Part of a small language model's weights.
Training: a variant of Muon for these matrices, 6354 steps.
Each number is 500 + 50 x the weight over its row's rms, rounded and kept within 0 to 999. Layers, rows and columns count from 0. Numbers have three digits each. The size before them is the row's rms in percent of the matrix's.

# o: layer 5 attention output (transposed), 128x128, rms 0.193, rows 103-122, columns 64-127
# v: layer 5 attention value, 128x128, rms 0.223, rows 104-123, columns 64-127
o103 096:471481482502453506495494528508592562462533467502557526473576537519549481571479429536467422435570520431609472477474566559456472475460479461484536481578353548510513477516420513485566496576488483
v104 085:539601473500421455413514544509452474449485448478488510468513592558514549453480357531429487555480498375536433454490483660466554553556495465499469429623513466489542487506566498493501443463542510
o104 083:504455567488512529504602412501484488518489437510553428562541422455449443438507552536586547619537508510542541527483501520509478435430565478495520554487524482469512496529446515507538488468408479
v105 087:445542558528512485517538500573499577577448550500593549544539615441542593572476428449569535465528548534520498530530507454404461459532443455424443478552501567492608578529435495455420417457475456
o105 089:441513463510475501544497514409546467467552484514499442545574475488563498481532597421505447500514517427503500424396485481478374539538530428513549491527501591480579515492420551629500450555502573
v106 092:479507504478395433403516529511446439546548579571511522567490563527488471565516532572557436521451542413543513559445462523483557486563456521498417496490429473435443495488460477457453517421513517
o106 092:578506514559451571465460507471537558458522500574448525409408530512452531453521505515522423510419444511418440463519618501511432457471536443444553450532479503551472551529580541586532555483452583
v107 084:582485489502419489590498470527447510446564521603534520403495492516514511494411406455501469540501467434508389554422554529558549458479511416572498480569402525519555444410503358466475510540550429
o107 084:614486544582524590413536494551472551516418405455493495660557464460565493426531548476480520497443472476401505459502477520482556481481507476469509545434441481580532500487589493531453427501513402
v108 082:477508434528502599514453462476515461545496471581504475495474486504409472537603430546507520478473580505566517402542415564401476559461462475436431557516507504523517457543583503534463544484518415
o108 080:606551540601543457462486535449450414468479500410508521529558596404485465526598630385560496536508450489469508504515459558485480531412509543524500510529506390443469405425603505506543569479451611
v109 090:456483561422537477458551501483513449498557468537484445511476471453533562593467510527540553415524415481490400606581542469494487573513491546487533438526434479558537521524520475546505610575461452
o109 082:477521536527483465480450528529490498504468525564462474548498526402459555509389437532456599477487548483525495522482537532586522504540511452516554553492580415571483482482519500397509475446483538
v110 102:449548550518453479524452532571505569451518511419528358525524450479568462553439522516483482550526482526511477427516525551509469458531420516429563473547408506462571590416426524499416550599534517
o110 093:473537549499448459530515505492431489530490462451535522434452490519445535358526419469505465557413567488512521408497596424550572368534478540556581499489587577531514475476542486515494495506468543
v111 090:589475527495505550619472489488371497471428583505511524520490515482496487471480461567507467500498359629614493456496589461521419404558544510501566459577510504503488527551508498532494519489489466
o111 090:501423557469471505500537422565538453534439409503496427608541551480554517539441482465580524585433473415496523570501483492471531532474488475393455401442540519557537518513533532498466526385505519
v112 095:452529518532455528484395451422427481590579540562479508437484480447486471523494540553531467470387469544554496473499491548529611459435581565532598486520599471534526517564528453497476490544530501
o112 090:519472531518531453538493451566479357483530412491550594521498491442431577454482547558596534477496442501544459556493581455479505558512438568507507444456511554463511486486549539431557461501527429
v113 091:508582466515513496509531552444446421461429546497562490599472477434538474549497574355403564456568377491421487564502523560536494569507504409438530601540527400481535444490540588517510500445538472
o113 088:515492618509509476559507505573589567529443533523553558448534413502494447568525476416484536549551532536593508474522546472434422500534495503469424524463591512613516473583453433472552430429569493
v114 090:485436612534523541411437523472594560499374439509478467503578479421577503453477465483478538504501459488532422473417469428577523516559491486579589499467510513544433516480558561570441562480542375
o114 089:469530594500465513551472526490395515571520492453483495501479536475529528443540476568482460504533465517528476443547533528553472497479433594443475612507536436576472475436490420446528472498545601
v115 088:520522464527518526509472560462481426531496552433473578501494558600513535498457564502551482488503605480447480472556496532499525414425489497499520520535461408446387618506449555477498446503569518
o115 094:459464544336538465525522443557467492499466502398555539490488570443518538531491546484436343551538504464583517548441502446513479475508558586436539475528514524534553589488430638466496441567522432
v116 094:546526496580565586437497463533597451511522467505468515489575534471577514414555495486453597538546550541451443448556523490542519483473510569402563487488613459554513480539493446491437527413618528
o116 093:400564430507478447505491499401401487531511483478567519487442485501582461556491455376559556482527459562545535602549523482560486539462568540537476524525553560590500475472524517411520380497478533
v117 099:574508481558493526478498508454476523452494499503527513364567631603440531468468491610480479429466484491557523467482574506387548521518566493520508477510594493537477451539588472428517389529527461
o117 098:568558507438507459508513402539430473549561373446448501621538511520483391550430435474542486501529523478474523539530530606470432489433458476532446539518464521470500537545502534484541505493553528
v118 097:575448531544465548403485491514644506552445497474544537461569465520490515400437442511463545583559389492513517461442569557507452499512569499512508507508561497511490536570525490540430533485478578
o118 085:478496478478493560559474380429512399448486480561480492513477484525566514494415446581621567504530511419451521525627490529425497490474534508480398486506524444489460483544550453477515482442564486
v119 092:582523506443518404475491407414465512515540599571474628505603507612497519421601506429547442502492459579506452490464501500458414522548572466455545419536511563568456505494515481592501478459503560
o119 089:567544519512519501486406447533514431467506463529519432410543536485553507541446467462526512513560537500543465555478520504465401510452453481503515536450478419490483547513445490552555504523427394
v120 077:398525501602479576497529500492544385532494484583451498532511514553589497460456498435444531539591491537438447490490571421487566489470425525472552445476501502610533452595472559550540517530479502
o120 076:463588456418490482486566509551504443514528519466450512574463526564526507506460499537534478512471538482502469475467516454466446489545574538533543491508572478516391461471477447549507524510571473
v121 088:496487450567512536494408525514515510481499527506511463558541491512516547485487426591539550409440436628449459438450510481541423478356541466600392459502575510536455602502419516531523564491591471
o121 082:477490527506395604554534460506454403449530439461530455482596428626535407540438505480506548578512497470527480544508556520479532540615467446432568576466487460467514497495528524493560519493497486
v122 092:495533611473471475494442489552547491447483488460425521593538431482487545596429462425459507498546451518486468555465492507548428501411432483491577520508538628487557633524566494481492572565440426
o122 097:492507516495530505436416556476473485532498450552603583470393531529499451368583457553520470432545432543499516483481611457499514544575459561527467475498584399433511465450458395508348531532505514
v123 085:537497480472486457467485550475532556569509435458604503561467542507468456570526394433492482453499423496528520476494510562447541453475502538605518479507450517401446474447506508529446595448524558